{"num_hidden_layers": 9, "hidden_size": 96, "num_attention_heads": 2, "num_key_value_heads": 2, "head_dim": 64, "intermediate_size": 256, "vocab_size": 8192, "hidden_act": "geglu", "norm": "rmsnorm", "norm_place": "peri", "norm_eps": 1e-05, "positions": "rope", "rope_theta": 10000.0, "rope_fraction": 1.0, "qk_norm": false, "attn_scale": 0.125, "bias": "none", "tie_word_embeddings": true, "parallel_block": false, "extras": ["capped logits"], "init": "uniform", "init_std_qkv": 0.051, "init_std_o": 0.012, "init_std_up": 0.051, "init_std_down": 0.012, "optimizer": "soap_variant", "learning_rate": 0.00454, "beta1": 0.95, "beta2": 0.99, "weight_decay": 0.08, "lr_head": 0.0167, "warmup_steps": 200, "schedule": "wsd", "decay_fraction": 0.743, "decay_shape": "linear", "final_lr_fraction": 0.1, "batch_tokens": [16384, 32768, 49152], "max_seq_len": 256, "doc_mask": true, "train_tokens": 112700000, "max_steps": 3507, "dataset": "wikipedia_en"}
Each number is 500 + 25 x the weight over its row's rms, rounded and kept within 0 to 999. Layers, rows and columns count from 0. Numbers have three digits each. The size before them is the row's rms in percent of the matrix's.

# layer 4 attention query, 128x96, rms 0.151, rows 32-60, columns 48-95
080:490474554524437504503497482477476488495553483487493479517511461492511492524482492472499507487518468476557500456460498512497532463481500467510536
097:492493483485472451519486487528523537507459473487512492541476465483539510540490527501460496512530508548508463512517514450482464516492516476515509
096:513464541479524479487489513497505483460491457475463481508516489501558505493498549469462539496501512466472493440537474470450503508500495548508478
098:495526497500505523508502502448511486446495475472508512533479501504481559498537522537526490502479547473517493514507499522484510501512434480484489
092:470553549469499525500524480532473485510484496523450476484533484501459521453531453522463468478491513498507480484505483523535516497513468505508525
097:482522487504491492534546505482487534497472531485558511521504488480515483520527488491464499523481504516448439476501509468528495502501476508461498
112:526553480494519507503473541500484465498496519495515463497527494520497491505505536540511503470526444531517539478485485436500518489549487507513473
096:481489487489551498517481443485497474509501511464527476481519478467495489487490517473497517481473519472543482551521519505519497479509530511481493
085:516525491486550455497510471502532467480486498506465490538517523566488463482531497513500551524539522495468506503490509465491504458512459473505524
107:473543508516493475499514463531525550495485484474518499519436498462504488517509498496513516514482496519480498489508504489488554489517475492476487
100:506468508487511519486503523478491524458490486494477474491490526548523463496505503510526500499459518502470458478496506501551527487543477531514513
092:521495507499495506476515490491452459523485485514460492498518507488516545487513528500512465483491510470532499510531462527496501533462498453559532
109:500479478490459480490523500480517511525512498486511478515490537478533482477525489486479461517470516541487453520516475511504456521479504482533483
085:466512488528502504478457479486531524514545524510492493508514483528546506506479495508474471530531464530517510496481499472479483486528494485544515
093:526511501523499508462520527526514488490516524489497497503526529527537452543524512485478454510489506540523491482473508495519557441486495525491497
096:472471483483482482488481503472517486477531483530483508493453553500540499522491481486534478470530496534475521528474454513466510502507473446470497
099:553474477453520480521524476471486509482525503470501486510488482495463555494462497519536486551466502474480471514492530494490539484485493465481501
107:460514508520506536520492474525431475490508535506525495486525514498479530523470500512534496503448480502525499533531515473471461494524459497495504
087:515509491518514477486430506497521536515504470525460450515483506513516492519490509522490532513485504488480478514521432504504530517488475458468450
100:505540516483501504478474499472514477498489496518531501492517506456508498543489505529486545539480529512525512500473505550506491464452494476466510
101:517457478457497500513476521467486552498510491465516483495506535475528517521528533520439497500497450483461517443512506481513536462462491507502468
088:511514502500498520525457508505514513505450526521517506517504472483490481486464525476551487557522444524559466495513511491511470531524502519510512
096:504505512519461509515520511517502500526435516512516474527473508572510490501507491505479478527460496523497551530530460489460491512504515540516502
088:470509494466519519521476514504447494495476500515520513511537469478494498495549520492550507507515507507533445462481500516465510488493525513546473
100:504473489444529474511512504512467468507471518551489462512545467525478514482489484547508482505541541496510491463518487507499507480492522499543492
109:493474512502491475530459463519496515480496550513474554480545498490514508488507507528496422484516538505501498476513495477504497501509433489474521
096:451498471550471464505516535490485530488527520504499494525513490553507498491472500546487489509481546500502494451506485482511516496512466464518494
089:535478489539511509442480513513486507520543496535486530454548504500452547507500499477495477544499504502517476496491489502495492531485516493453506
091:506508478492451506516482469506516521489496484458554524508493470539504508532508460474490505499503492490482462508485517492454536469458509516544503
# layer 4 attention key, 128x96, rms 0.158, rows 32-59, columns 48-95
127:469514497487495495503493472515523557520503551489508502516501506509515482518472510531447464523475502549488492504506510463504483539478556520515498
091:508471521484497555494545449429537486451491473512502518509509515503509453470533510495508526488512513470511536517501483541504527511501495492490491
097:522532469466508490537515511517496481514484546528490534474535494556499466516484454531502510502508511519498493537466487509527535497542498487493528
098:515503500497477489453465541523480495540494522545510477476498471498512523468517496490493459518537513506479502454475499453508516512501473466500486
101:493521491516497482482474506481520543488515528498529531494460513501521486501485510514492562507481509555516523477502557519497520532482480493517501
096:491502502509503501483467461535470493496528519502516452495476511494482532521474523499515476522507475535511543562450517539522480471499503493511487
101:481534534527487490556514472519504543464488526496480544485530499521496472505491480471496534496476516516514479474465512544488521552446528489527494
104:486479527500498545490511481492484537492512515500518455524500465501509504511500553539435536518513490529480524477499489467498493523508506465493466
100:507522496530508507547475500521540534558527499512535495456526499463475527490501487540481501500462477535546505497504516476474516524477564475508497
106:537513494517484501522489505466479429487537509509502481498514515512515488488491502508478491493503532483485475503497509530527483519447444459471528
098:537517497504507508499482509558468517521500518503489515464541511456485518518519471477510538494516504522478494558558479504474510485502513492479514
097:474474479504488522518471494511520551547493517462485494486506507471487492481452519505486508484474475509496483496525507459509551494524524521502469
107:509501511490554546483502506530468451502494499502512504491515540521500482523480474493536538496540497471500522512499503512502480442525531492434516
101:491521477504491500504541479470481446485457471500483499502501496484494467475515484492557491467532516464485500497498510510498514517519477532472533
089:455498484485498519515507470507473502555515507512533513503485498521480523456465430516515513516480520489500481564519467496490467537478523531490508
092:538517522518493505499505531532451532482464536473476444480504466509479486486521517546498525523486479503551469493535532475507502482516515537512482
094:485527464545503516475461511521510515525535470484531509492487530514500507542510459483476539482499494499571532507531472510489477481480494543524451
098:545511529482533446464499485502544512513518496542519540521494500484513488545515476503493497487504496529516504448480517511504542508488521471503490
090:461515511476482545518479535485469444481496503497471537478524503519491544494483499478511549538535515536529489495484510497482515497503495481463546
099:539453522502524561562546533509500491505499532539480511488524457510503483472527500491491481494513497518499512502503511436563490473478491472523471
103:488499517524500520501508497510531416511483481515486543514486471545526478503503493455546475499497528534518480529474501526527473510492485503485546
080:489514546545505479480576469445524491495557504467495496494539547497492511552495483513502469460494513495507502501487517512499511506505452454486482
098:458553501495499489512498486430521488492523498522491521476470534502507451502503458485499514496539500492521465509484505481537498480492439533503536
088:506485494538458491495506491481543513495489512470496491479518505532501467523442502519494511489472491451509548508506468523546468527471483482502496
101:500523535503533530511520524495510508510483489526496470456420537452521477502490487444452516484471479512509545523537498502507517489497520452503517
106:475535502526508523487554531511546477522533497512516487484486486514458495488500514494532506491481437495481482495516513534486512481451511541499494
089:553499513491487530438500499480512500509514489525469479442468510517472477501542493501494491474512482494532501558529492522491493493475525548516526
089:501540481505428524487515502516529499512502489518524485522495453487488524513488488521519514480553493489502499532528501490483502508505431463533472